config = dict(
    norm_eps=1e-05,
    attn_scale=0.177,
    weight_decay=0.093,
    decay_shape='linear',
    batch_tokens=16384,
    max_steps=7654,
    dataset='wikipedia_en',
)
Each number is 128 + 24 x the weight over the matrix's rms, rounded and kept within 0 to 255. Layers, rows and columns count from 0. Numbers have three digits each.

# layer 6 MLP up, 384x96, rms 0.133, rows 213-285, columns 0-95
116129137112155132113136129106114092142147131126140074155129151154083124119139121114094075139142148117147145135133115130067116114142121122157133156151120161190105142107144134140110113113081113114101129155135133153144144124144136106083087134124167126127128124119109123123106178129124114154
099073127094129166107141162150134136135167136095139151120121104096132149150131132188133117149091130122105154217119108153173160087098096134078120145166146129115133109132118061093065117089157135160116119165127163117089137135080149078136146139132154124132136112123139126170156120135121141151
128172157141145097130141154121094105089139097109126129086149093157156117145144153113143145110130123143144147127156170085116137110101112114099190145114122121106159128143140113113199110102109147138126127102140165158132133118119107138171099110167148178143164123096093132100109128127159120119
127129148098140147129109094149109178140107139086136117148114139100140139120115112156136094143133145109123139141161162102170148133117134115140092120122115143126134117110105078124090113161151150160178074140135117131105127126117138129057153102088139159113130156136109182129134149150122136123
132101127132156156148144122124134141180120144112137128103116109140102173154151144139148088118140126137124111123160130115104122101126103108099170127122119139119119173149151087107115145109156121088198123166086105177169098118119134126095113138079146137134170134123111113163149105147140153140
145128118147172122121107067151139174135140123094148124102157145150105143138139147139135135125099171123141151122108144140095148101110101079135111155141121119136104092116131133072138142139070159153137137096151136116135192100109092160088145122154120128146186108116128134123113143129157124117
161145158127131125141115168101135142102144143139115133127159118147107169118172140153112100106179129152147115118124148152103094133153134113144146128148160135149125121115145084108174104119128122089127116081109130126125110105150145107142115140141110129131129137135157148138136088111161125121
150121121097135150106164093146122108093124120105121104146111094108152131143144108118143152110158123117147121096137134117132075138123120115139147109128099084153123125125178097120107122121086115129068151151119117152143153176105086129132120182109152114148145147102099113130179138143109172155
180130111120102136106129118148114111103153117113120114128174097121119124153128136146141098147117147174124120126152138138102139135121141117150128119099125086147105171113155123152128167123134124094143142142153126125132157161137137130152147150120117166135177121129100145137119124142134147178
123195162124098113112099143161136147127082125150111123138093134080102142100117157105167113128131119102147129154160156082140104126123099092137127143088128124148128170092104103124140122151149103125108138115138147111100094144098155168126146164117176141121111149140116105152176123098170140153
139137146108109188134141105152139178134114133101132099121107136094136096089137135134106114124124138105143146128133113100151116157119125080103094152136137107120107143091135097103097150133167160133156130113102098124117159127136131145149116107153103101161147163148145100153124104122144134132
088126150131116147134143141136135119120126130132135117107138159143141149154121098136131172139149127097128096124146136114143175147161127148127127102147149102141118122153096131125165126151128117074132128138132115174114118114100153122113147138159114117119106105191118118106126167125148140107
077141120129153098128153136103123127113153164138088110091116111106186122135112105102130164146113099122136147120139124148121138159163118167110129139143128143147133117110152128126153173122092110155136142107135124152099098134143153161111149136164138095158087123128185099123132128105145134135
167103143145160117133139115135144092132167118128141115122107121160156116141103108129101155147098141150105112114122127143131107130175136161130086127170122106104166087134165094105101134145181144090159111126099121103114114120132118141119134154120109099135134112149160162128177123095111127135
083158116151143139163151150106119136131120117080091132125103125134135092163145146096139145092099104148101131089147168129137114121148123135137144045146113111137138113135143122153106123104127134125133142161155114107108103123152158113149139148102155085108120116113092145112140151145103093143
146124110129157125120112099156136093135132135125141118107136116111137128126102154102109159071121122139100108145125138122116147086075177128151156175126164144110149146137163135105130133117155143127103136156120167107121101144093150130097151091138123120104147096146142136110149123095154121159
097109119150141143138136085131080117094163109173122090147135106106112086115136117122139195139135134147122107152167145116128144117177127071134131130116104107138154141149116152110154126132096155127098136146093136132147129136083118138130080135124141117114136155143114145135150106123142147153
132177067152084090133115098122093089157123112139096082111113125135134148186100118151150108120158135120126130147128134125086161162150151126142126153141116109100147140127090075147129103134126132117150115090118121146147113167096155094132118130112165124093146117174149176142116123079107124146
106122157123091129138163152143078119157150103093132114123163123134133134177175167123157122148119108098104111122134125123130119120138117109125086138079147104101143125082147146093119142145153113106099134107159140103143119137150140149121146150103119090130068125113135132139114118143152132165
114132129099138138153102141149114123159133146102130144132128117151101134129164146158040134149081145161148140089115130102160113134104107109096124085128114119145148139177160129061112139064106131126147126115142096151171081105157091136156178152097129112134105109143123113132166096123079113152
143134082116098114120087149150161112151162131122105191136147142137168131153139102135106159156075088136166138109107097093152149109140143089099122103109148177129110117134134123116116104156166134133115127153099122134095102110131123168082132131093101132131113086099097128163144171128126104147
096118126113079166118119111129158141114141143141125098139137127133123169137115161149169128157080116161107134145165116130149134116089133105134121124097116118079119125123108138105130145118172132043152086131143148145153113154118139169109177143094116100175137118071125098118099117150132161102
147123142117126108141108106146149129128138124109139166159133166134139144118108117164114143152152148110129155137131117094126106136114131140135103128101113130108141149130127133134093123152104098109126089086112137171112071167158137131143109115130089134164148084135118100165153087133106142108
131122074110118094104192091129124125103163093150107139102131101101166152156153145220126140118074169120139101129116141133097147103138127078128166161151161111155121179157076157102145115118109104144108123077149147150113131110133127133134125163156119141095137141111116128138137136117110088122
089129131103111149101096138145149151138138117094114151137132132097144134091141116090159140127145144134148160109137094121157145140125154138175115168132131122089111113160100113098159122137171128135159149104109138167141118173109119132136149138128114126155156152167111117126147149156126153105
104115074164107138113171109059098100161113115151120178107109159130148114126128160161123159125126124119125115144144137125101136135133098130141109121129099144120112130128159135168119107123112107141144126182107116147139170144109120123105078131103101105165107091115086111087103122116126098129
109138145110124145073150113145104121116108110163143151159172145115104150116140161114146117164117143117140117121168112124103120144098125141148114180118120163121134106115148130101137096141120135093154132149169147146148120123107127131113099135145174112152159122115065085123102159138120153113
132160150132113142084129157115161131144121160113115088163140130132096144171156183155158132089175100186100117163112159127115135097029106133099142086162171126131146143132119138079129110124106118118134140123117159143110088114132161125126131134081165135142135154141137088112126132129129142155
069108126114105125096158086127129127124097146133125110099102121106110138170134156096136113092117130105112138183142142090153144084127125114155152187115086157145134150165122148100111091070156130104102150145093136148124116119111138128122137149140154124086141109109111093152116139191112162115
131082145120118164155162133117063106164125186113085119065133144139115119120162153122125148134117140077143137113146111110139124124125162127140154105137118133131110105120176119105169143143133149175125086084150107141122132152098091133151150087126120101096125130121096105119133128144104127131
165147092114147099158133150152179095122155157117126136144111132121108124135111164113139125108123135110149146115164106132147127082121115128116105145157161100072108118141118070148149126099154096118181149106190089142110130144124133164149115162165095157103162156130112132102111126115128115116
133130135168122126159079173127136128150134151128127106143119119117158108172098098124135147108139110154120130136134129156085143146130117150156128120125162104144135123137090085168148092194142168129115120125118088096163087117104162123089145130091126122134091138122112119112164126175143111153
165101120134133116118100168130168106106115153109129103136116113116146101173083115151070087127092153124133192098129103130125110143161114172144161142148134099089123099134147131102117091196135140117148078115121119128142086141135169090153123109125146149119136101120137131111137145103105116113
101162097090139129091087139146129120100091145121107139151158154093121118138106100115116106112124160090111111126095149149114136146100131141125131093101135110170141149127134086146097141165089131167159114109133124102114111123119158122099145130188088169141136116143133127099140156155169092156
163140168118126153114119119112092162135127142121139100133138115119116145095166150101111123078141121101158107109141080106062064174111124120146157170090114101068118112124165076147131132147147172135142138128151101081138133161163151116173115138140126136172130104150124101145121130170137115125
127156079098104113161143104077168121108165134112140126117152143122119140094132128123185091136125139139111117141105134121120104120093141168114088150122139144174156117151142125152117104129086119137149157139138124126179127108177124157171147122111140121118156141138113144117084134122133118125
135099130100134091128141170142130094107169134136135125097134111117109155110116138142075103149135097154121084191112118135122136128129123134153144154149130142138130119115109146141111119105111143097135115129124158169115129119090164101104105140107131121120106101112099126086117145136153088148
097122109123124146173144101146131125136166115129094131117129150122132136132119103084112138133117114128104122135127145162130139128110155113138117114139165107141165131115174152138140183142146147085113147146123113119126149112101101157124080112188154131114099120109138111094193136126102140129
115083152107159120130134177161148099116103100142109160117162153139111111107147144141161141122121165114138148090128138106158133101114105127099213110111163101100136130138150175135139139139115125146112153097112088138099132124136123135123136149136157065133118108154152107141135122092086094116
112137155124155145137129131120155137143064111121163132068109111103164146142133090087153113144110136142082100169106139128119160123168128150104100117164100109120105089144156158146127135128108148138132097150118136133119080179095098130104114158146128126118127108154134150113134127126159088142
102123127110146105163124133130132108145155117145129132086140147142103156118133130145111148108112146155136127107139113108135118129120132146109131116111183153139127143127138097129130144138145138120119121112155167108125151129125149098155155135131148161099112154129152120107105116130134168138
116153097141169113141094119136134104103140114133144114124142156104122139150113127113113107156129139137117115142107115128137192150072114133122107137102162141157148141120157119114134129142113128128122084162095079168141131152128137139085121111146138142102123129128152132093182138136121121156
137120131148105123132151151143101082128131129115094109087121175108104119118145140119085114104127074142137141142169131143162178116132140121194112114119121135146150118090132130127147174129147109109145109140105133129143116133141172118150110122133108155122169144150128122112117131123122141162
138116158168158122163101124175094178130107181107108103148168142125122135159160120120128140133128114117127154078141122146139153128111122153133172112126154145107118098139151113103128133124154142134132131132125103097119127129113123121156154179119132112127145151092112116144117084113109128142
104087102107129141116126121128137153128085162111132108098123114126101117142086126094141153091115123126108153155163087129117130095137131131155129146098091104136121085107134123142117147135168172095132125126158157101170110136135103131111128103135151169139135099117113126120150152189128106158
131102126132131153109116137120166117104105148116130145133120062143165087126115158131112152130117094154137126157120125107159135149142136118156123139068139086110123129125160157164145109165098125123099140143111126082150163148090114126107094158122106146145155119116129115121140122152112107095
103150106057119144107144143119117145169129099130102162108182182138144140126140106144128124088139114122095153099143118129063078123153136123128087103194135120134112120166129112158116138112104118096103157117169120128095116129132133099119166144162124134142143142101108091122196128101140154147
138153189124138086123149112150131133103181147147172143111140121113143153119122075132106133134107130121142135115157128126149154098117104127143144162149136118140109092126082146133124100140100170127154108138140123139128157126093121119121154177105104148121102110135148113117127150108136109154
144118087146110126135148084102119099122181101131100096110144135145074087154124128134127121119172117133144136160093122137125146111075130124156109166126133137189144125124124141117137129142142121121097118112146152133125107111122147125091110140150132152149116151117174139138160152126135171158
111120078067126151106098135112143127150088113130109152136121086142087110131107134137079108129131144108158146166100105122144079109132176092101146118136149120144080148126175174138083133114140115106074112124147131111096120097129091138137113125149115109107158121154117120126164136140170134162
117073112098098119099163135145122115104183138146128094168125130131152154130162170154143157130156118127105145072158057122139120107142112169138129101097105139140152164132150091114093091130108173073166096140172124108168107128167118134130123098113160142103130109153098124158166123149141103143
159050116125086166122123154162149125160109114094103107122102106131091105134152140111149071094149136163154109110129136081135146113155117109121191097100141118108115112096163092090140152160137160110149104132094080084144141175165139168155140098134115142118107143144103137125156143156138105130
104144130108126141147141153121117101117118091149119164128107105163169140104145140117156153106128119110139136128218135105093141126091099136179127089147076122135137122110106126127124136155146144131121159185117128143082144117071123124145136135125177124173110123132133134147150129122139097114
156104093130144151099122148122108093096147139140176108180092113138133116137144156168164161103133126097132140120164122118062149172103123131098143116108123140095135112134144114140110119189090123140101123150118083152140143166128129134095103120171155102166131097116108133127119103137089110118
114123081120121163132088149156107134091103096141134098126124141130101106157111153100148124142152133099112131129095124073141135152143163115151111131139125150165136081121173157124115154109161103137129106138129136118105144123155121102157145150169146135137160127124135097071137135125120126135
123135099105103070123106147154109154123125080158133171115087122144109108160137101135136125157130135100132129157119128164107134140155126110185176130140147108156128087118141116086143149125115106135145116115156158109129089152111140148136133125125113121103124124138136114115146140122107110157
140113108162103181153134099118123118120151105072103107079092132107152115136163138149153123123088122158101100142119145128111174103117133077124133139102122136145148142108080058144128128132141156154134125119140126119182102143143144083148117092105179138135123090132163089109143154100127127138
061150168093088152141123091105143106108136154162120109175135133144154118138139129120144141149137136116083109124155140095116111107180169144095092065101096109125159137121130154132141131128064118121135151128151125148138115154107156127136113120134123124126136127126105147125124126129122119125
098115125127138146166127169110163119122136161114125126151121126143147081082144131101103097159134120128175117136137123063097171159096160175139130124101129160142148138156135068145117124157081111139102150139132108113147133133117125111147149132084124101109087127154090140107113127129092115134
098151117135125113159137143126143152136114139128135143187084147103143120093138137125123185123183134115127161147147147117152158151164138102133114132111130122093123139203129099147135130136115086116157131095088114119113072147134091161159140114131128170135109145136112136178097133145101150161
126149169121098121092134100145136120162117151123147134113162096104136152158123099126129097116130150131160154133147142120170134140146122118138130114108162112136117108114106120142100097135128129173177105133137133125152160093108133116110104127111118131122136093135117153141105132121131124150
140142124127093165151098149100124142132124141112092104156119129157148097126106129141118155156127136131180110116120120128137102155118111156098129144138137128139162137138110127115125132144141141124158083083144116166099140122137130134101180095135124136105113121135098116123114127147127157150
109138142066128154164098104139123148165101119127119147147106125119127111136126133160122151111109089083149103131127145124126082130164146092137130130149141127110116129138144122180120091094179155112091149082121123116095098126121121133102181125160119157143143138102136159116123143099121125129
171109081103131117119116119134152110108126127149121136108152126088135108135191130100143162106103099104105085157130146108080182164135115095150106137119118124114133136150156123177112173186141150139144129164126117111110121130106110147143183124123127137130110167112128148129160181126144099139
101060121115125098101167142162117110111146123151127106091103184128134142155131111140150190172111117132125141092122133125124163111119113149099095101141105116093125142116147138100126145140132174104134157117117159170124124192079134158134131138163165131158119132101129128111145180175139079133
129108128102127134120132129141134140102142071130152089137113131147109090104104152137131142115128105131133164143164135144109164115056114153126123149130098106120152157107096137082164171090151129106138097146133156108130144106135118146116104126093168106133134148106110091111100152136087098127
126142110122170140144130100127126117135132134155153123111115103171123120117141112133141142123141164129096143145159053133153152121090118100108125108111102134141118139153149197118118127135088096214080111121108160132135144054090075124135104114151141105122118114160166100105101106109111116127
164131117123119102170093115115141178111141147155141109110160122100103140140121123164098120107099108128157146133138113125100146146114096131125128139085140125154143179148101143154113116059106111116127165129148146151119126102104134156145158177097133159133155095128101124133134117123149076143
113151107109150089119130149117177118178137151142135154126134116137122106124164132075126103133152130090074125161167158091162071124122117167115119137122143178112125108098099152145104074133141140087101170106113122114137152113072137144108092128116091104107160124179115078115103150135151144106
132137101082103111160117118090131123141138106127108163096151119147104113126139108096141120095128104127142132129174138117098080125176117109159122074118099139148136095147084126142133109071113094158137144126140132114122133097122155132125107150157154152087095147112117114107156145170129080122
117147131105125118115129115118125102127131129111179146116173117093153114147167125126117120164134120138098130107139128083101146110141120172096148153143081135141145159132122136104162144146116158065088159090106093155098127126143163153123119153102164127158128120143128136102190132084156120116
086089103151113155146132166152091139097079115159110135156144144137144070133160127091143140128110118144126176122130153106123090159116094118114098058138092135099146171135127112138089116142101159113132148091138104125101149115137169133138146130203181136163154116099134108088158149112110153165
190102127117126087099093111142164103128135148133175118113168117122076087131105093180111101174113148130154159146106107137098160161124107147167140141124145138118137090122143112089117132112122112125126137088139150098089088170139156118103115117127141127187127123153143144144125106113083120183
# layer 6 MLP down (transposed), 384x96, rms 0.118, rows 213-284, columns 0-95
152155148146108151137115125117128186130117103111076168081111138128162097140123140164129154156132148139131113154118142117171134124090101105115130096078152126067155135148135131123125114125162107139127120139125150134122089123121119127159091122136121145130108129101161153126123094154152133127
167115079111179105130145195169115106119136129112119127148135128116172119183116107072107136145116137122101162169136135137114120123149144119093122148141160060186070125120156158100136140085125103092143092179158120092157105087116100143161109133127105107114126121189142191195161062089109096116
172189139097144095138108127138165138101126057149091133121086135152152096143185120164080156114103155119145144100138142129075161119110114124092138125114141111162159159110152077082189119115105067124131150076116138133100102122103118174163170138147119128107137119114147141141139153180097091150
118142059141107126167125163105113129152145123127151105097124121167110128160145144117145127154134137131129095117124114128107094134154127172122128103095085114146116142158133141152125144117083127106142124090129167093156092091143146179128082133141100110137115122140127104148117143154137130135
151140119129140132117133128118101114152143150131143114126149143155117089137103132127174134114094112100075128159116114125160173153126128118156117110116127160119145094123170159152154110094111112129145149114143129109141118153124114083114123072102127100156108160149147106077151137107106143135
151137147109095103193100143148175128115171125139106137146126128142121128170105135091127144165111150123115107156140113114125155122168073197169105119168137131137108154105155146121146143113130118116117158115096114158102103177120125111116074127094091111165131098104115127116136122093164131122
110109080146125143087121135141122114131140123136182132141150158132145131129111101098138137165095105123094157120110117127177134123124130152122099108116082130110120116124116152146101144122116126110117129158098105125145134150134104146137131127148137142134137128148094121158114154151136122124
097116153115127124132121132171096144148108143110114123073124154097093142115135111156128121140156143106132134120122156119152092152112091110127085109153183146144160130137108152091097130142156148120123103118120172150106141145095135153153133077145105150104115156139103133108137159137185091114
099121135166172109115142128123157126122096150121172145130137142119141146091110132131114118116133108138119155159121134127141118173115114154147119093164081114119153104121135143111117111097151123139110139154115152104110152108137135126114099099134151142114096132153159128152138100116132127110
146099114154113160126093126143152097128175131124137107090116147147106104123099143108127110136137171129122119168100102117122115146123151135137091171135138181115114122112131090164117122075132172197156129129149148127134126133156120102121099100151108106154115113152154135136052092121099179133
120091121134155113139124151102129129132123144118127157123127126108084105162135121112135112122138068133153099113079122145119116141173136132165123088147086150142132170154108116138129132157095197121089141112103138122160139117128135150121117145116138108141143107116136121155135121106122133132
150118131116132100107128129083152134102113122130140141141161117147116114135114137124135097112132127117118125155133160135130100094108136133152145097127118146095144163119141127148119116117115176126135151171112145111122141124139100126163152117075162112140156163080150146110109105117145127142
106097126111118141169145099144089145119102107110138087127182160146122115154119118133127115145170130129121179120112141175114128121110135154133140105108138167156127146147111120073122123136133159118099069126157117119147129147103137091124135161127116129117162121124155082109120132144125132094
118129085148115135193048114117181114099163073108131148115143126104114139135096155104091143143114160110106148142102118181091128143118162110145116155134116133115092128132105152138145081108137130136131146150131113113171129075116112135153130144138097151128155132159131113125139120115134154158
106160139115138101141138121149135149069149109101149107088108138147143131174109132149133077136111093124131120083151120161098111122131136144137136144081140116153136120157133130131142148146121103175133095125122113143132154111139152146151118120120099109168134099108121134158117093159163115118
140124090099140203158110110142157098130125122109120104114128094119123137134124121154146141105126136120117123103127114124103104100126131112115140129170106132157120155145118102153111121135140163097118156116096132149135144177101116153134135135091145084136181119164146119108104119147118172123
161134126102131152097092144119124136139099180112142182143119157140113122120135137124097101129156122116146116093107100130138116147129118148157156135156140135135094145114116136120112134137134153110139117100137110165121100110125115129158120112113144121135124148150108129122135114171108129092
125149123142139125111096167095134097116112171112129088125128158135151123103147153125137185149123106112136150102088112110154123077143124113148123139132165098099142172144108107109127112157155115080137109109124097139139092115179181125132178175123157146089129124116132155104076111136152155142
136177122105170135138055126134169160127065148156111119115140121093148141109136163115142159109120126121161134105138114128124138101106097103125142099116106145096128154140107098120165108204120132147090138138112107148121163104116156130146148166138160158121149124086137154073108095101169150132
146082116130129110102121122133205115168135100140136121133132158120140098152133110112119121105096132147143139058148115097153171184138139152063135126137132128141137101097167153059108106110204132163171138138121180151151137096127130106070144083126094127130090175112142151180140062138103092145
122106136120124141200130163136107077111115123112098103139077120125138087176087174114131132120123134139165107203116136146106094121119115158114132144126116096143103141131145115132127162156124122147130083135156152138165101088151151142162141123131152117146136140126104159096152097090112136101
118122169125129142122113132110122117157145149144168150133152123137112155161115146149091102138129144131113073100213124110146128182086114147117112108098101125158128090095124149135124148127148126193121096138152119127133130085133150143118098073152087130145097081154141150128139076135124122137
101104186137110130104181142134111145140101146149156121152127128103114116110134146123139133077153102114127142147112123141104127112133162140129123141125144121129122128118074177125155143123131132140147117078133125118147089105154144111114101106107139130138157112141113117120141163108119111159
116114123154133158078108153077147131142095167145123102148131167131101112092153150115118118113139131112111130134168166085150125167168121156119150140147120157085106113120118127083148107142171112143117146109136126148105106130175154120159094127155107148131079129093102113060159136104121167154
119124125140157153132168131115106083094135169125131137132094094171100126154096157153148137139136087149128122141115152118128119133132107129138138084147137146123135140100117140159123103126102161118109118141160134116101154097112152104135139169153136132128104106120149116104109102147134132168
101111149119149145145134108157169127121155144078130144081127091153123158138136109091118112192154116122131124062098108135156116093178141129090099134121137141138161092102125114111162122119085128181132102109130154128112144118144158140122142100123119160144090124164171153128138116105121117124
107136129116150139133114199083131128140135150119092137120131104132122072135133119113089163124117105092144133107108159130132092132153080127133176142097129102153151172128104155160130122127082168167120116123126149100121104101136112080181137156167130179172105140164136089100101135111111109145
070145165099110131146112093143133146150169131096107134110108114074144143179074138137149146126132133172076076145125145139165200059133106107087105177136094151132140151174139125132094135139081108063149127134158160170078093088136183142133190124107142120111182090128128161114131095130077160098
119121152139125154091126127123097133105078138111089122138118142152122130148139172176131148148114142117154114101073143103129141093102162130181141169111148134156125137113117110128100149150136086056118110119104142172102120144179129136108164112065146188110150121130140133134099078103168143143
123118121112111158151148128104148100118124117150140134150091117119136123128136179152102125094110168093102150172134138122105157126057122178165140105151101105113137129101114115127116194111138158131123172123140090129084136131130115164122104099116140104114181130136138140140175127115096107098
117115115124121139115115094162167136089154079178127126164171135144137123115099124131081106134130137148101103127127149130169126159135126118145123135158150171110113083125153188116108072140153140129151114145127123149136167125132116161100103072104112117156091155079137150124140125124078119112
133134103107118094114133080178124122123149116106127140081119146136102145102162161116128120136081156088142120127118155121154119128132109137077129157147130166111125123127183137103109142094118131142130142132135165144090107130110123137145096108146150144139120120111128127149132159085125154127
121124129108167114107126082107140171066141111112134105090109160144142149156086139132126117152099119092106126152093130158154142128103137143111132121129140136126114119150121144157128129123115100145132092113136115132154137146119138167104131161157108154079081147140154155119156106170114173166
133169132150091116115143127084152123135159068157126134130121141177154129160142090126102123155156155127130121161182135124149092134120141121152131101137146150110130101182178089121131170076162085121138143097148145101120134155102135106128087100132121118129093156142110104130156098126103124085
155100134134142127125129163099093147086152141113122178132133113101116153142127156108087153152165157124088119124111092148110116111142152134123147125135156155141138184129139109142176178104076054095131080139123114139167089119202123146132125110123151135100132061167140090121164115161115101133
132127135187137163112124124127110177161111076122131153140102112102149155137119139131129148124130115128175145128113134147169117134174149105145162101151121135100139086126103132097113135113166137101121102153147122110107105164074149115128117134121116130116103099123156080124157135103113135174
101120097145140156136145133122121165148150102113069110154110107116142123140130135152132137124174126106141155069113096120081116120124131133158134122121109138128134146143141141143139135153102138152144138111122082130108137127156109137108180103101131108116155118111136135156111131139152140145
130120107106123129128135104116125125156097127112152128139087087126131113122118105162154143092100138151179110136106139103092127095135102131129155132107095147158077141121086128117118132120164122138134145122114145143149167151142113124128148155109171134137162135145124138084099118139136124130
115107132143144093073114154134159127126129126106133122146152120116160086140152129138104119103105157128163158102135127067128147124079114163116127119111165077165148090086162176144116109153147103151110125108130133161119130125139171151120205106116094197139118103100138182140117108131105120129
111133164114099131132133067125145151117129101115149115122112123123114141162091113135117137140155138086176122115149157101105099135102104139137145122134179129159133158139094157092121113137115138136110130083149143112126178163123153109148134107139148138155120150111116117137099112117067155110
151122101151145119126149151143151115124112130104127121162108151127147123134091133144159118119122118135117156146091141130109133114123156116163160083147097133105120133131070147163115112092148128108104139118089148137129139107117107128139167120131124118133167103115125135145142172127160132132
165112139122099120135148130114127135129108142144127133134109119133155123132124115117116150110111125148168109117147147150123086098163160174114124120146109140154123112135109136137119144122152116136118119083121161099108179154121139095132156138110118092137119097086095158171110133132126108114
122106141127098114088137124123117125094093146126138156142104133148128137079124145147114139150101122123125135106103136134166119136114131138121163103147154170144091148108123141182139120146116130111104145108121135119137139152116116124138106133137130103115162110117116162139170111128110127110
112138115126129128107157124113116130126135136128167135106099150118154116139138162080141111144155126131104137120132064123116125142154156145150115125132097166111150111087135159171111099151132102120130147121176152109165112134129100095130139074141167131110124123131169112130121159124149121123
125123133140120092122140123133129127094136101157120176134113147130119157107162117149149105171154120118148123151105121135157105122120100132125132134155170167124141171138145110140108109115123105147131120120117121142140082111104159113126164130110100131123118165105122110085135099070124143118
136134131156142151135143128116086125175161143112125130120140125104101124142128100138090137088117140111131133121137125162166109118114095124113137126132092118091131093126112161143125111166155151148146136124133112131117160112118075094148132165119135119135115167115130120094157134085129191118
115122121085126122099135152131155130122136147105142132134136146089155153128115137167125148133068115094167094147117122107089112091085092147162135136133122138136077160125121140140066150123096135150181102136125093107160089154128132141094166159113146131182163152128160124132109114159181143135
123100106124094111099130150150130128106071141110125123163131137138120110104114131155163140165126124154128118171113138135164143150160160072139129099122144117105094145096117100150134149117176126135133138121092109123131115119129134112111144114147129129135165160131145138093103153155114131093
155169149121137142124101137118153175083098139153180157135119137152167143109113138161106126132133141100123142119148136110148111155154129137106134121138135094094115115114145120145121118110110094126147122112093129101176108164156124117096132095125168130131126086136111112144109124145124113106
133124114118147142130121134143128111115126126135119136129123163097131125122124127139186109135153133115119126090128111121157136150161112179114095142090128121113111106106080069110142115171113133128184153131132114134138065150136155088143145152116111144151112164109114130128139121118134150094
097128130120147135101101162176154111163172121122123121130144100162116113119128149151092174113150130091108106080150103149103174150140056149096138088084105127142163133112118109164131089185145139133108163144137159148158143160165126125119068127132129090159112113130103101198157144079093125100
125116087152139072112119112116083159151119124149139172142145131080109107143130120135084120125159152105087137172146148136125155162143103143109103130074124154154117105119170126109091099136123143133137084140178121176079144096161130155135126121122111088117146155107137146135120118154139171120
126099130138087097164159140123139124179123140165151074126087087159104141194133124153151126091117204120124147165103142088134168139154152104137090150131094120121136135138145118127159132133069122103079136117138094090138161151147160120164143133162135122091142150148102096123118088099113123163
125104127109086113130160077162099112075098094158125122144147117123145139096131102125120126132094101164138146110091055149113139145149083130109144116148094078121123179087156107206158119171185161072163099173099098159108144149091133124158122147152146113141148131119188124190112127163090110135
111152126150126140134150102100163152084127134151120154153130145140133121112087131125132132157097131139143112095126166129137129089118110120136132122152143131139163137102092123134152119103135149106149140133150108125133131133135115102162119092084112083152138105090111173155130121111141131111
168182089129138159117114124145156112142095106135152103142132104117127127136137107098137124123134114134127129176097142107131133100120145113130100134162143157118160110107122115152105160104134143085098182128134116096105119158158135127125081115119103131120132084163133127129136144139099134122
120178134118184074090134112139097147176167148106121126117139155123144107075143131116126150137122101167106130104130096096148113127152151131113155108152119127129098126118141121124150103129102123139148142151121146122133144142124130153083134145097119110108103085150122104124138130159155151099
125127121145118121137122139197161132135099122089108103087131142097087166129125143147144122106110106128146167119123157122126097131102120125127185149128124157115135149143118093139087095112142131163121124097154178160164116112122137098115110110113123146116135145142153128126136092110134143142
205097102131133125096099138138142138076124103131067148149154121122188138111148101088108116098116136118140130104120156118113149120147149124122105119160111115174141117130138166146143135130095120144111127140135109111166148143093131107138154111154114097133178149129115108141096156135101118142
107114128134149153104137155129095135115136123099147125118169145115135122151102157142143098135087101106131111132118120132113113125114165124129147180119106142179126130114134172149141104119129174138104131126139158132110155101159133117118156136105119133100130119070114129107113123113151148122
124114115118085145148138123143103132133138106126140148138129174152134099109136137136100154133094096135129122175116124099158090101132116109160155108135126118111125162145124115178119103116149115109101139122110106144168148118153134128136133110131146110129150154130133126115131095118111157138
125136138125156104123139189135146088132131101136146122123142113155131131121107106095132138144121090108110137125109144131119129124132092116125134097153119128111113126107107149139135122112141144105112169144132103117143164108094115147170166105098164115128158134125162157131143148091125153129
103088111140134136120140136126144131098135138149133098141117153118125149134107129139170119110123156137095135149135111145134183124109114184158126104126076128129145138123139119149107157165137128128147097151151130130125101130118132138138129151106135104141038086117160116113089126107142143141
129111131148133168112147087109152130153077131153129116116137110107067145164198107120139147151161055143161139158152100103079098119120125125176168117103133128164102132175148138152126129095097125129141116131122159087143141108086180104110128097142106086153148104140126076166103113140100142128
134131117157169152170145122140112128133177154133172165158129081163122112098120107088118116112145100140114133146153079090103147152123121150146130098113138129106151107166154149134136120117168109122138094118127120107128137083153166128123130157121086129110093099137135137126119108091122120135
122159158102124152112116120091141183146086124153124126091114106118118141136140125118168133087117123134133095142117135127105154113160147128150149140079118129134133117155147090138166134086126145146145136102157122146118109154124142068116123146139134144087128096138141104104109125128123141133
134130147107118125111183158141127098130117115137158132091126127162155129162165105149126134139106143151103120121085083144125137122118050112133154089131157131104162108101168104111088153178093135114172157152129102140113095160082110134174120117140126084118140111122159133134109113136130097140
116139102140099126144155140155120145115116114111141139130147162124154153109103122139145130096155170122119122104114141096162125121146139148146119126170110136108127103178153096134114129152125143090136134136089131109136080090105092142120122107129149129108124161129105076110179114134161108134
112132158113144092116130121168186127113144141142110140142141109143139139091102129142146118110140137137091105110154118089158125161165097150141141097156123136094103127147082145144121113138172115129168120200125116170117169087109182157105099101100103120104115172159065129107151135099108122149
148127096092062149177134113121142114118115155102155107165107120122107140108079166158154160144116121142130133130150130151128143120157132164120147115108118109089175116142126109103116150115111110112124101132139161133156076141152157117166128098091173081126132123157132135119117131125139129137
100114161126106155115116129144138153066144134105120114104115175115159157092155147114127188193083155119098115135077149169129137116074167155142079093157130109125114112087174102150145083096153104141079115119154126136138117150120154098126143142147118143092114158145143126098108162092128149155
151071127095108124178150128106090112129102112192089089147151050062120125136127144157133124144076147181138157122119128147094110119163115122141149126141146205131185151165132133151140171144153160117081161114115079167122132141112121131125145104200083101126107097087117119126083153164107141131